Weights of a small transformer language model: LayerNorm before each block, tied embeddings.
Each number is 128 + 32 x the weight over its row's rms, rounded and kept within 0 to 255. Layers, rows and columns count from 0. The size above them is the row's rms in percent of the matrix's.

# layer 5 MLP down (transposed), 3072x768, rms 0.103, rows 2843-2869, columns 384-511
size [ 95  99 109  96 100 104  94 105  95 105 102  93  94 106  98 100 100 102  94 104  98 101  93  96 104  93  95]
[[147 193 185 120 110 120  56 161 182 141 100  89 119 147  81 145 121 163  67 144 126 177 117 149 126 140 122 170 174 139 163 139 145 107  93  72 146  91  98 148 110 107 130 119 105 128 123 145 131 195  96 153 128 129 152 138 202 153 218 162 127 116 121 162 185 115 108 140 146 124 132  66 227 158 128 129 162 121 106 134  88 144 143 135 105 184 106  90 127 109  81 117 135 163 171 151 129 154 124 129 132 177 109 195 172 134  94 123 161 140 100 173 165 162 132 125 106 124  95 185 163 144 115  84 107 129 121 189]
 [ 70 142 120 120 169 136 118 129 111 125  81 108 101 121 213  91 169 103 119 131 121  89 149 150 171 136 200 129 152 113 142  50 111  75 141 103 143 145 126 134 100  67 157 197 150 185 108 119 148 147  98 160 160  51 139 133 127 113 142 132 176 144 124  71 133 143 179 133 149 140 178 122 145 224 132 113  59 187 140 124 111 120 133 131 106 101 164  89 111 133 177 115 111 153 119 167 147 155 111 113 112 151 167 159 137  87  89 105 106 140 167 136  89 162 160 125 140 136 125 106 120 133  93 150 111 158 160 143]
 [164  95 146 130 140 114 165 101 139 135 139 133  87 112  73 107 149 115  80 140 145 116  98 130 101 128 154 162 141 154 122  77  85 167 177 142 138 146 155 155 215 169  91 166 122 149  96 152 112 114 151  95 124 133 106 105  96 174 163 109 149 140  59 152 107  60 128 164  91  51 179 106  92 132 150 123  80 116 179 115  61 128 124 109 135 162 125  70 141 197 160 164 152 153 134 141 134 155 166 141 131 116 103 129 134 165 136 119  84 148 168 128 119 103  58 178  81 179 102 139 148 103 162  86 115 120 192  57]
 [ 96 125 114 141 102 142 144 143  72 144 131 125 122 149 137 137 151 115 141 138 120 142 154 197 139 147  95 214 127 130 136 123  64 123 131 140  79 166 116 111 137  98 109 170 141  94 104  90 142 135 144 124 119 146  68  72 128 108 114 137  82 154  90 129 116 145 123 161 137 133 144 110 111 122 139 198 174 127 190 167  91 156 157 192 151 131 146  73 148 141  91 116 100 125 141  51 138 134 108 140  94 123 117 115 139 124 146 165 163 109  79 134 151 102 134 108 108 136 146  85 135 154 140  99 129 148 105 170]
 [ 90 100 111 100 187  73 120 194  83 106 129 128 151 141 127 121  55 185 114  89 168 121  76 135 133 183  95 185 113  99  93 152 127 139 181  98 120 116 151 105 192 156 135 116 172  96 135 177 128 137 155 158 111 112 184 139 172 121 143 114 134 157 138 124  86 123 107 151 107 190 114 141 132 118 140 140  71 105 186 125 185 155 197  98 106 129  76  96 151  49  81  84  80 118 118 143  85 117 186 145 147 103 105  89 133 118 147 148 107 141  97 105 172 131 122 155 143 130 166  82 105  91 151 139 100 168 116 151]
 [115 112  69  86 108 195 132 122 133  96  88  83 161 156 139 111 177  99 173 130 155 139 113 123 137  96 141 137 133 103 102  73 114 157  69 146 128 135 185 103 157 116 148 144 157 160 105 113 110 146 133 126 111  98 145 102 111 194 194 134 103  88  70 142 120 171 111 118 125 135 161 101 137 141 103 161 111 114 137 137 141 155 152  84 145  87  74  86 134 163 126 132  45 146 168  76  91  52 164 157 172 128 119 163 154  68 142 100 114 124 112 107 170 115  55 116 170 138 106 107  86 187 152 119 141  70 116 143]
 [ 91 120 125 122 122  98  80 128 181  97 131 130 112 127 115 158 126 112 108 139 164 143  82  85 175 106  95 125 133  86 104  94 216 124 104 147 139 182 115 151 102 136 149 145 109 136  97 156 109 100 154 105 104 137  97 151 187 132 115 153  88 105 127 153 138  74 119 133 140 208 122 107 167  32 152 122 119 131 137 113 176 175  64 138 106 100  96 127 139 119 173 125 123  51 102 128 144  94 156 107 103 177 161 181 153 101 181 237 110 172 145 142  61 170  70 127  72 126 141 105 164 135  86 148 104 102 149 183]
 [108  80 142 125 124 108  92  87 121 185  96 106 121  83  75 137 187 135  99 168 122 162 123  97  91  87 117 128 190 114 137 130  73 194 141 183 100 149  91  97 146 143 109 188 114 153  92 163 182 130 195 153 128  87 133 155 153 166 124 134  81 136 143 172 148  61 100  99 117 130 157 155 163 120 154 156  61 115 164 130 106 137 161  78 115 174 139 110 141 194  84  89 130 134 181  92 125 203 105 138  81 191 155 130 102 151 137  99 148 192  94 168 178 126 158 140 139 160 186 152  97 143 102  84  96 127 164 120]
 [114 108 131 124 199 124 143 102 148 129 153  93 117 123 105 128 151 137 156 155  97 150  98 104  99 140 126  25 115 116 132 146  94 147 158  81  81 119  87 184 124 116  99 171 115 137 112 175 119  85 158 166 127  38 114 134 104 117  89 104 219 106 136 152  70 143 106 108 111 188 142 184 141  81  65 109  74 140 108 140 145  93  81 174 113  95 118 107 137 167  79 201 126 101 180 117 117 135 128 138 127 157 162 185 162  76 145 136 126  92  92 170 164 114 124 149  46 125 122 152 122 138  76 117 208 143 120 121]
 [100 143 147 134 135 156  35 110 175  94 160 158  33 157 157 154  83 148 144 137 122  92 138  98 150 142  72  55  89 112 144 100  77 140 115 112  86 154  70 144 121 158 159 179 151 130 138 157 112 138 105  67 126 146 144 119 119 183 105 155 201 118 176 100 114 154  78  89 154  89 193 125 139 185 104 161 194 143 127 154 124  87 125 122 166  97 159 135 124 152 147 125 151  94 194 131 165 132  91 114 152 130  77 197 147 112 107 134 173 151  85 123 174 120 123 147 110 168 112  42  88 106 171  96  88 131  72 114]
 [169  68  80 135 147 122 114 109  81 154  84 157 113 181 149 104 127 106 160 157  97 153 137 144 104 114 160 111 162 148  73 120 102 135  81 155 115 161 126 164 111 157 131  93 159 165 109 172 115 112 117 122 139 135 123 109 129 142 107 153 115  77 173 116 134 108 123 128 122 110 185 165 128 173 117  87 127 101  29 176 149 129  48 152 139 169 143 107  88 146 132 130  63 152 120  58 161 110  87 137  65 161 165 140 154 124 169 145 151 127  99  97  90  39 132  77 130 102  85  94 148 123 140 137 132 108 124 100]
 [168 123  89 145  85  84 149 145  90  58 141 154 232 124 105 176 148 102 132 157 133 107 151 142 108 140  96  98 144 141 128 142 138 149 137 105 119 162  75 101  83 108 148 117 113 159 119 161 122 156  71  76 159 138 147 103  85 146 152 118  52 121 159 171 123 160 109 149 137 156  77 138 150  87 173 155 181 167 119 179 117 117 103 115 133  95 156 134 181 127 146 108 100 145 113  89 152 119 163  79 129 111 144  91 168 137  95 118 119 109 133 130  93 110  40 116  94  94 119  84 156  68 185 185 101 128 128 156]
 [ 66 106 113 113  90 148 156 109 156 120 116 107 128 139  80 102 106 130 143 141 173 118 134 165  67  86 148 184 154 122 130  93 207 113 151 118  65 137 132  85  96 140 143 124 121 114 129 153 110 102 142 126 155 166 113 151 138 118 152  93 131 166 126 145  29 146 104 152 162  94 201  75  98  86 147 111 107 137 144 160 135 104 111 159 100 155  80  87 137 129 119 127  92  74 149 144 101 109  89 106 127 149  95 119 148 150  94 106 103 110  93 119  75 100 147 158 156  82 120 166 106 125 141 106 120 122 147 151]
 [125 126 110 135 187 119  95 176 145  94 116 136  93 191  82 130  88 152 128 118 176 146 121 187 110 102 103 124  70  51 147 137 135 119 140  92 131 121 160 126  97  85 163 134 112 158 122 127 150 124 175 140 189 130 152 127 104 152 169 167 178 125 113 159 116 151 107 146  97 106 110 144 133 104 123 124 144 134 100  98 143  85 112  76 122 116 100 119  90 166 195 124 135 118 123 104 121 132 118 150 144 176 104 188 156 181 124 183  94 150 181 133 131 131 159 107  97 142 154 117 163 115 125  88  55 133 153 109]
 [152 168 142  71 132  71 147 131 124 200 114 155 106 115 127 170 125 123 105 168 167 147 101 163  93  97 151 198 115 100 136 124 165 155 164 151 131  92 100 120 145 129 122 160 138  91 131 104 195 148  92  89 120 164 119 169 132 179 172 103 125 107 123  92 100  99 112  82 131 115 158 125 128 115 104  68 108 109  88  79 138 120 173 164 115 154 128 113  80 117 131 119 161 152 132 191 135 135 105  38 111 120 180 140 113  96 107 159  83  79 119 124 161 112 138 126 167  92 134  90 147  84 121 125 174 142 155 132]
 [101 121 147 219 113 122 138 123  85 142 183 117 125 102 105 149 154 114  65 156 114 107 136 104 155 118  56 147 140 134 150  50 163 130 131 128  85 100  92 184 210 113 122 189  99 128 130 167 104  95 189  97 130 115 181 150 103 136 127 144 160 128 110 140 101 147 112 120 120 171 140 105 100 149 216 155 183 167 163 128 122 167 106 177  99 114 125 139  82 158 160 121 106 186 135 171 122 103  93 187  71  86 130 103 150 173 130 113 148 113 175 149 110 121 133 176 124 123 128 143 101 152 169  53  46 134 150 154]
 [136  94 150 100 155 135  81 123  80 110 197  90 119 130  72 130 111 166 139 128 128 167 123 108  90 147  92 137 109 114  92 157  98 204 121 134 137 158 131 120 141 123 120 163  54 145 204 169 171 174 135 142 149 141  86 158 110 137 205 179 103 116 100 160  86 112  99 107 116 158 144 134 141 200 149 156 140 149  88 131 141 105 150  66 181 178 181 124 187 151 155 132 116 134  96 118 134 115 143  95 216 124 190  64  95 132  78 106  90 169 170 146 131 171 120 135 109 103  81 164  85  76  88 142  79  85 116 141]
 [ 99 112  76  83  80 124 116 193 108 150 104 108 116 113 197 157  96 163 115 149 179  67 139 166 158 124 100 183 172 147 112 134 156 134  81  55  80 110 151 102 106 135  96 115 150 107 121 106 102 162 107 134 110 145 127 177 123 177 146 151  92 142 177 158 111 138 133 154 152 150 104  80 166  66 127 107  69 180 129  60 126 143 138 144 133 113 143 152 155 111 110  97 155  87 166 135  51  83 120 129 186 112 133 155 121  95 142 160 188 143 124 168 126 121 153 175  73 144 155  92 194 156 165 144  73 106 154 151]
 [167 102 167 105 146 169  66 113  83 143 132 130 154 136 155 155 134 101 114 162 103  94 106 130  97 123 145  82  82 175 115 136 142  80 203 171  11 120 200 127  42 132 175 174 130 160 131 124 101 104 122 101 133 129 126 151  84  81 112 120 161 125 147 113  62 150  58 145 103 120 152 114 129 129 124 149 186 201 175 171  78  78 101 150 109 104  60 144 128 136 152 175 172  37  88  92 119 140 101  64 159  93 127 154 115 132 100 179  91 107 109 131 116 120 157 113 126 122 146  96 151  86 140 168 100 129 136 132]
 [152 160 108 154 121  97 107 111 136 128 133 151 141 102 178 152 134 114 134 109 121 193 144 137 100 128 108 127 120 173 137 114 148 102 146 142 131 178  99 204  78 147 127 123 156 134  86 164 140  97 104 169  76  99 127 112  66 129 133 142  85 108 124 129 102 110 122 133 147 159 119 161 186  95 108 109 173 130 130  74 102  77 193 192 119 137 133 119 129 108  92 188 180 149 129 104 170 110 107 124 115  83 119 161 120  66 116 120 101 135 167 157 117 108 124 119 160 190 116 137 144  25 138 134 103 150 137 140]
 [180 143 153 112  61 136 163  89 216  88 104 164 153 115 100 110 159  94  47 164 115 141 140 188 136 129 118 134 159 124 128 134  77 136 186 152 163 113 102 143 152 119 134 125 108 133 132 106 172  83 136 129 205 158  57 169 178 141 118 139 140 113 141 153 149  78  98 130 123  94 128 109  72 114 106 143 126  88 155 117 106 102 161 146 186 136 168 184 148 130 142 207 150 124 144 116 118 109 117  86  93 124 103 181  87 148 154  96 155 154 146 133 166 138 218 101  40  69 179 114 112 133 125 144  82 139 127 135]
 [132 101  87 110 106 201  55 143 107 123 123 128 195  51 128 165 167 126 101 127 101 107 151 150 168 169 164 136 113  92 161 187 115 125 145 122  97 202 132 103 148  81  89 104 127 136 169 156 119  94 116 120 194  67 194 155 178 162 160 133 120 151 150  95 211 126 188 113  96 143 141 148 199 107 155 133 110 163 146  87 168 105 120 125 126 170 138 100 132 141 133 107  76 130 134 139 155 147 168 161  52 145 145 150 139 115 128 104  30 111  87 114 144 107  45 122  98 126 155 121 112 132 120 161 136 110 127 122]
 [ 58 135 173 130 110  70 185 161 104 179 133 134 153 186 181 174  98 145 128 109 164  94 125 126 157  92 153 123 167 194 126 136 104  89 191  91 110 101 138  96 126 174 119 143 170 158 126 128 134 124 142 112 128 112 109  80  75 121 133  71 135 111 128 123 155  87 123 153 132  37 124  69 138 116  78 125 171 155 161 124  85 123 151 131 124 132 144 133 162 183  77  87  92  87 104 136 120 147 171 128 144 116 118 152 161 136 143 129  62  99 143 133 188 206 160 127 156 141 134 132 134 126 130 162 137 136 120 138]
 [ 63  87 157 146 145 153 123  37 166 194 114 199 134  94  77 126 141  56 112 189 116 133 205 147 168 123 127 156 134 128 167  41 147 133  76 139 113 129 150  96 101 180 133 111 138 104 144  95 116  94  74 102 195 115  99 103 147 139 119 112 137  81  78  82 134 123  95 141 148 105 161 125 141 107  98 103  93  98 171 184  84 147 121 141 149 108 119 103 174  64 143 113 106 131 130 137 130 155 169 126 190 152 139 117 120 120 125 179 104  84  74 140 125 132 103 141 163 158 180 179 120 178  62 147 143 192 113 140]
 [123 125 156 134  84 140 163 141  64 149 128 169 102 142 152  91 138 135 151 161 104  78 132 122  89  74 139 123 137 135 157 121 178  99 119  98  91 169 135  87  83  78 111  89 125 185 168 155  70 161  93 115 185 153 143 133 199 116 160 137 120 149  72 145 101  85 103 147 201 123 156 103 143 140  99  89 138 144 116 158 117 150 139 112 173 110 159 158 226  57 121  91 142 171 148 126 186 169 122 103 101 139 138 129 149  97 134 119 196 151 113 118  91 134 102 149  86 191 110 119 194 151 144 108  78 110  68  78]
 [122 105 133 113 103 127 114 110 155 144 162 135 109 156 156 141 120 152 172  65  97 191 151 173  91 114 137 163 202 166 172 154 121 118 155  98 129  84 119 126 133  79 111  69 118 130 153 137 161 121  74 137  96 185 106 166 131 136 132  91 141  57 164 164 125 120 124 129 102 169 134 170 160 134 116 142 182 157 124 145 152 169 118 140  79 140 110 139 143 127 180  77  86 140 136  97 114 155 116 141 101  74 162 129 107 100 219 123 134 111 127 159 152 154 163 159  83 202 104  82 105 146 135  97 131 151 129 140]
 [162 127 166 143  87 117 145  94 163 102 160  93  75 131  90 105 102 135 191  84 109 159 154  99 136 139 150 165  80  95  99 101 159 131 167 162 140  85 170  52 159 137  60 183  84 105 184  84  86 119 101  45  80 104  77 148 160 106  89 118 230 113  96 178 109 117 127 141 195  79 105 111 166 184 123 144  77  63 145 153 174 163 158 131 112 118 157 139 124 140 165 150 124 149 100 168  83 147 113 132 136 164  87 110 159 156 141 106 174 128 118 108 159  66 112 127 164 109 117 145 171 118 133 121 157 145 121 198]]
# layer 5 MLP up, 3072x768, rms 0.0335, rows 2844-2870, columns 384-511
size [100 114  94 106 102  91 107  93 107 105  92  94 106  97 100  97 105  95 109  92  99  94  99  97  92  94  94]
[[ 88 146 187 142  88 139 107 203 170 126 120 102 119 150 169 123 122 155 137 117 156 137 121 128  99 145  78 150  79 173 143 173 125 207 167  98 101 141  90  97 120 119 113 159 147 115  85  82  88 163 166 162  97 121 151  82 129 140  81 105 134 145 143 109 185  94  71 133 114 108 131  94 153 118 142 155 110 149  91 166 130 101  88  82 121 138 121 107 123 120  76 103 146 147 129 137 161 157 120  70 138 103  98 116 125 144 126 101  37  74  85  74 182 152 151 113 143 127  90 149 108 161 116  80 108 152 126 122]
 [164 177 173 115 133 140 108 162 136 104 109 146 111  87 122 185 150 132 139 138 192 110  91 106 114 113 164 166 128 124 134 101 144 119 166 201 119 170 191 114 129 135 120 173 143 144  55 137  79 143  90 116  98 137 122 133 144 114 108 153 175  95 151 114 167  97  97 179 149  74 185  86  99 141 128  96 131 152 155  93 126 112 184 157 128 166 116 107 143 129  84 112 151  52 159 139 105 122  99 170 160  82 103 153 125 153  85 175  87 136 104  66 110 141 184 217  78 160 122 209 125 119 132 148  95 126 195  79]
 [130 113 149 143 121 173 181  92 148  92 120 115 135 145 113 108 128 109 110 139 152 100 166 175  72  97 172 171 110  95 106 110 151 127 150 144 120 148 106 115 129 115 128  99 159 108 132 135 122 155 119 190 149 102 115 157  85 146 152 115  99 155 157 111 131 186 103 114 115 131 119  69  95 124 155 153  79 125 130 107 137 189 160 155 158  89 158 100  90 138 120 133 119 154 153 133  78 182 113 180 120 136  88 144 116 105 160 110 122 167  99 155 135 152 153 116 115 103  72 128 144  84 157 126 190 200 109 152]
 [111 168 132 124 104 137 125 113 152 111 130 155  76  78 140  72 124  75 137 153  90 126 100 171 134  74 130 126  67 122 119 144  85  79 176  64 144 170 104 196 114 109 101 146  88 117 138 165 142 164  61 122 106 180 170 144 128 119 127 157 105 140 155 195  93 157  84 144 145 147  71 140 120 107 146 125 151 122 120  95 156 162 169 114 161  83 135 155 103 168 120 166 118 114 116 149 112 147  76 156 135 164 135  81 173  77 110 154  87 124 170  89  73 143 109 165 102 151 160 103 114 146 104 149 137 104 191 123]
 [147 157 150 124 139 150 187 141 163 158 155 148 143 120  95 112  81 151  99  51 145 150  59 135 134 122 107 168 103  94 178 131  74 166 113  81  92 145  93  96  96 110 138 147 133 146 126  96 164  75 147 110 120 120 103 110 107 103 163 101 130 133 134 204  80 112 108 162 160  56 145 105  80 126 128  45 148  99 116 118 107 176 141 125 137  87 178 123  96  75  80 140 136 123  68 125 127 108 153  68 153 134  98 208 102 174 150 162 168 144 111  99 106 128 173 110 136 151 115 119  94 182 151 129 136 115 133 104]
 [174 169  77 165 152 137 109  76 102 201  85 143 155  95 142  78 142 123  69 149 135 116 179 154 152 135 125  83 115 103 156  60 162 162 144  92 131 196 191  52 133 100  87 130 140 165 137 124  55 146  62 146  98 141 208 195 124 164 109 119 161 152  85  61 166 136  94 137 126 105 133 143  87  82 124 141  94  79 191 110 137 160 106 120 101 136 103 115 110 165 109 110 106 125 142  85 141 125 123  95 114 151  86 160 127 208 118 100 100 127 125 103 130 121 131  57 101 168 154 129 111 157 151 106 105 151 124 124]
 [ 97 121 157 162 104 196 113 179  87 129  72  92 143 122  41 118 170 142 144 162 145 110 153 146 134 208 133 145 117 124 150 138 150 118 124 168 174 132  90  77 131 139 167 135 154 169 118 138 153 143  80 177 138 169 176  75 166  64  92 103 128 119  97  93 120 137 109 139 121 117  94 140  96 170 113 114 123 179 119 106 118 153 191 111 180 132  99 119  86 124 153 153  95 107 136 149 163 132  98 140 140 111 118 104 110 156 134 127 125 152  99 143 182 125 141 138  99  98 182 149 136  92 150 149  49  77 126 147]
 [149 171 118  94 103 108 122 113 163 112 109  54 124 104 164 109  98 131  82 154 172 149 147 112 107 133 170 188 185 160 182  74 142  76 128  69 163 123 152  51 168 135 122  74 111  77 100 129 133 137 115 140  97 121 139  85 120 178 162 159 129 114 117 230 155  84 100 103 108 146 160 142  45 146  96  77 139 148 144  99  92 112 126 108 132 116 116 106  95 112 122 130  73 183 118 116 154 122 116 134  98 158 127 181 135 104 138 175 117 102  72  93 174 144 175 160 149 105 135 111 160  87 149 146 129 160 111 117]
 [118 122 160 107 142 150 100  65 118 127 151 102  91  87 163 135 162  84 116 149 127  84 107 109 137 134 114 120 107 158 105  72 152 126 152 177 137 129 127  97 120 165 145  89 113  81 154 222  92 149 112 137 117 168 116 114 109 121 156 142  92 135 128 149 192 176 101 128 102 143 131 115 118 168  88 158 114 120 111 133 153 136 144  94 144 133 149 114 157 207 172 139 142  96 151 164 130 159 139 119 144 185 131 122 130 133 163 146 101  90 193 106  92  87 217 164  99 114 116 133  79 130 211 192 152 116  85 108]
 [162 190 128 158 137  99  60 160  60 138  88 109  81  59 160 164 120 213 156 152 115 146 127 119 198 118  88 100 136  45  81 116  97 164 156 117 125 130 138 135 121 178 156 145 144 176 110 128 144 112 106 114 145 172 147 155 127 165 142 174 114 114 147 122 177  32 189 129 175 167  84 128 170 110 129  82 127 113 133 145  96 128 213 148  98 115 145 116  87 195  94 104 111 128  73 135 125 128 121 164  99 133  86 144 148 137  43  54 109 119 143  95 105 165 125 148 150 147 134 154  87 121  72 163  79 107  95  83]
 [156 138 144 110 114 220 128 130  98 130  90 134  80 102 148 155 106 148 186  99 143 116 135 145 105 178  93 128  93 117 108 122 140 136 139  98 108  99  30  90 193 150 136  64 219 127  97 143 162 147 100  92 108 119 106 159  76 146 108 154  99 151  94 140 152  86 166 181 175 129  96 117 169 125 142 155 167  98 130 165  88 154 170 189 144 150 122  83 199 147 110 152 135 161 200 157 109  98 102 145 103 161 121 160 173 147 148 162 143  99 135 115 153  80  69 110 158 121  77 143 161  91 135  59  60 124 136 145]
 [158 135  93 118 129 112 130 136 179 198 156 151 131 161  70 113 167  71 171 201 165 166 102 117  81 193 105 140  90 130 118  93 138  72  83 139 155 160 148 114  85 122 146 160 165 120 141 159 186 116 151 145 175 128 144 125 152 142 123 166 152 124 116 101 137  62 122 130  99 119 151 110 106 147 139 185 120 111  75 187 109 152 120 137 114 130  91 170  83 140 125 165 127 101 174 141 151 117 159 171 118 133 131  99 127 102 153  85 165 143  78 139  91 154 163 136  93 100 173  94 120 129 158 167 141 142 125 106]
 [146  92 137 127 133 126 189 118  92  66  83  94 104  91 198  93 115 116 131 154 132 135 134 106 126 103 112 141 101 139 147 104 184 168 115 149 152 118 103  94 127 157  79 157 156 110 158 148 150 160 157 113 135 183 121  96  79 128 107 138 179 139 149 102 197 114 141 106 187 109  88 126 163 151  85 122 138 142 108 150 110 129 135 114 118 193 190 106  95 143 139 113 171  69 105 108 157  89 153 129 118 107 148 137 149 114 137 153 148 118 139 107 201 181 129 152  95 160 147  98 157  69  78 129 200 108 151 146]
 [ 76 119 117 130 157 104 106  98 111 183 104 140 140 114 132 117 144 139  90 144 130 127 152  95 112 117  91 143 121 142 150 117 113 119 128 121  66 162 164 123 126 111 135 159 155 108 100 104  95 111 129 173 147  78 165 123 147 146 170 156 116 150 143 102 102 103 104 109 105 170 123 149 142  67 183 156  99 165 120  90 206 200 122 107 104 136 127 106  89 168 130 115  88 180 134 146 110 126  97 174 169 118 133 162 109 161 132  91 145 155 148 118 146 155 104 204  75  78 143 115 131 150 135 158 133 173  93 124]
 [ 22  86  23  63  90 141 124 185 113 127  90 155  57  99 149 200  87 133 164 115 145 107 114 114 151 129  55 101  82 118 139 173 196  98  92 143 109 181 119 140 179 148  81 158 162  96 117 138 151 114  82 180 130 187 132 102 143  97 152 115 147 112 125 103 127  67 115 113 109 101 157 146 156 122  87 127 180 172 209 107 125 112 130  93 147 102  97 154 114  99 104 116 130 113 132  89 172 171 105 103 113 107 145 122  68 151  79 112 215  70 132 134 114 161 144 123  91 125 137 104 123 152 154 148 101 111  86  55]
 [115 133 126 107 143 159 126 135 133 136 133 114  59 144 145 103  98 141  68 133  93  72 125 138 148 106 151 128 124 172 136 141 152 169 125 129 115 159 140 163 118  87 146 157 161  70  98 176 141  99 168 143 126 120 181 113 124 187 171 119 142 114 162 113 129 147 141 125 206  93  83 103 156 199 168 109 130 204 185 119 123  93  83  99 121  95 122 136 112 122 105 129 137 144 144 155 129 204 177 121 146 155 154 166 133 152 118  58 152 152 169 126 105 131 152 181  88 101 123 109  77 135 136 166 126 114 135 115]
 [135 180 133 144 139 139 132 118 162 129 127  69 125 124  83 108 137 153  83 138  73  70 122 102  96 160 156 110 111 106 137 138 195  82  95 141 132 155 129 124  90 108 156 180  69 126 130 180 129 113 144 116 174  93  57  99 159 107 110 119 127 158 156 193 155 118  93 123  71 145 113 133 165 156  30 176 161 134  84 181 180 136 109 135  88  93 121 181 136 142 125 151 123 103 134 148 131 154  93 148 136 122 100  84 155 160 157 139 105 118 138 112 129 116  88 129 108 143 100 107 133 132 175 205 149 137 145 159]
 [129  94 163 104  94  61 135  91 103  79 117 109  72 113  67 100 118  73 133 174 127 192 152 112 160 178 118 123 148 134 114 121  68 118 117 134 123  91 105 156 146  38 141 110 111  86 111 115 144 165 143 172 153 146  99 132 165  91 147 129 135 130 108 132 112 122 166 146  79  84  95 106 209 107 181 151 136  96 111 131 143  67 156 124  87 158  73 127 127 190 137 139 185 179  85 124 115 114 130 113 116 109 126 115 138 186  86 152 186 119 163 189 139 188 106 142  71 136 102 184 176 129 139 106 141 146 152 137]
 [143 172 137 106 116 132  94 133 102 118 125  64 156 159 129  99  32 163  88 117 145 106 113 106 148 114 123 114 121 147 106 140 105 149  88 193 118 134 118 124  75  84 116  49 115 104 139 119 134 209 100  88 170  75 169  98 134 144 120  89 144 106 189 134 148 114 154 150 132  98 138 150 136 138 117 107 116 155  94 187 147 150 133 157  59  77 159 171 147  71  73  38 155 169 176 125 113 131 115 121  78 142 116 127 124  85  67 189 132 146 117  44 155 120 147 125 125  99 125 157 130 179  74  83 117 134 198 121]
 [135 199 135 121  57 155 177  83 163  92 120 150 152 118 180 101 171 109 122 147 114 158 138 149 131 106 139 148 129 167  76 141  97 156  45 112 143 154 171 163  93 179 154 115 125 115 189 107 161 120  93 138 144 117 128  82 131 119 139 116  56 185 149 165  57 123 109 107 111 126 160 147 128 144  99 193 115 117  86 100 142  94 165  96 164 156 136 146 103 192 104 109 131 147  95 137 124 137 127 121 109 173  93 144 172 148 117 162  63 108 151 149 106  99 167 136 152 126 104  82  90 115 133 145 136 149 164 125]
 [158 111 128 145 140 135 128 124  98 120 135 103 116 136 187 103  38 172 129 169 131 145 134 145 118 128 160 111  84 128 124 215 118  63 120  47  95  87 102 102 121 156  88 166 149 129 102  93 169 138 107 127 168 114 108 151 162 133 172  93 184 108 205 107 123 136 142 149 122 120  83 100  48  93 141 114 120 119 100 141 116 131 163  75 167 130 171 121 179 137 132  85 110 206 178 126  92 100 108 152  88  97 155 124 137 104 107 165 112  81 134 102 145 115  76 103 110 103  93 111 108 184 161 125 127  79 151 165]
 [ 89  67 107 151 156 158  96  70 116 151 133 142 149  81 111  97  82 139  40  97 209 131 146  77 148  92 163 155 118  97 144 166 108 130  77 171 135 122 120 111 126 128 155 195 162 121 142  81 156 166 189 190 174 139 128  98 128 168 120  63 169 125 118 130 130 132 162 147 110 181 129 157 179 144 130 197 122  84 140 130  98 134  99 153 168 119  73 159 230 120 163 123 144 152 164  79 180 131 114 134 121  81 104 163 210 123 107  85 168 113 114  68 131 128  81 152  95 157 105 117 131 173 168  54 125 114 104 122]
 [126 122 134 140  91 100 107 124 130 152 183 164 129 172 137 107 146 130 113 129 106 165 156 119 171 133 110 145 120 110 184 152 135 133 104 145 173 128 129 129 104 153 148 135 177  95 138 111 104 133 155 132 118 119 113 135  78 112  66 193  79  94 231 108 101  76  11 128 174  76 124 113 140  70  61  84 101  83 174 132 173 129 186 117 143  92 150 145 116 129 103 128 123 167 117 145 140  91 121 152  96 132 137 120 174 132 170 142 134 122 101 172  70 187  88 111 134 131 132 120 166 142 104  89 155 152 164 132]
 [ 97 115 121 158  67 189 100 110 122 106 107  80 172 111 123 154 121 136  80 125 119 133 192  86 160  80  65  93  50 129 154  51 125 116 134 188 171  96 100  82 119 131 139  99  87  61 166  95  94 117  74 139 174  84 143 117 114 116 100  71 140  95 161  92 144 130 158 147 167 174 155 127 105 176 112 142 105 121 165 141 217 162 169 119 123 118 136 153 112 118 106 167 127  61 133 146 149 189 100  74 118 115 120 109 117 122 123 159 128  64  98 158 138 135 188  72  99 123 101 141 108 134 161 211 108 145 158 142]
 [169 172 152 104 185 139 128 141 115 188 117 122 187 112 133 181 148 151 127 127 146 136 112  71 100 117 135 138 152 118 191  91 204  81 136 162 128 122  47  93 118 114 101 137  84  98 144  94 106 123 170 147 165  96 143 122 138 112 147  94  94 170 121 132 169 152  85 130 173 143 148  97 168 146 124  81 122 145 169 127 199 138 100 150 185 188 113 123 111 127 121 110 114 146  99 116 121 145 127 135 105 170  84 117 113 124 140 132 115  61 180  90 138 117 156 106 129 164 123 120 163 166 178 145 160 148 115 151]
 [195 119 132 105  69 154 111 169 122 119  52 147 118 171 112 136 127 133 186  86 138 156 107 109 153 105 128 121 125  50 101 125 212 181 131 107 113  93 162 127 129 180 143 205 216 126 139 121  96 103 177  89 152 138 117  88 148  59 175 105 132  98 194  94 143 164 149 117  88 125 165 153 167 159 124  98 150 146 164  55 116 128 110 116 189 156 119 141 154 125 124  72  58 110 131 141 132 161  96 147 153  74 128 131  71 188 157  91 129 104 155 145 150 129 172 100 145 143  98 166  85  90 160 118 140 154 140 129]
 [151 104 145 155 108 128 152 118 112 133 140 172 135 101 113 178 104 137 114 149 122 152 106 110 144  86 118  92 146 151 148 126 103 160 120 135 159 190 207 100 121 135 102 113 142 162 178 200  79 150  88 156 167  81 105 111  95 126 145  74  92  74 101  99 122 117 118 161 153 116 156 125 125 164 165 143 112 140  80 136 165  97  89  86 133 197 156  84 212 125 139 155 179 122 117 144  95 164 127 160 123 105  97 132 142 114 143 125 128 112 125 124 143 122  94 133 102 111 118 156 141 196 116 221 167 172 128  47]]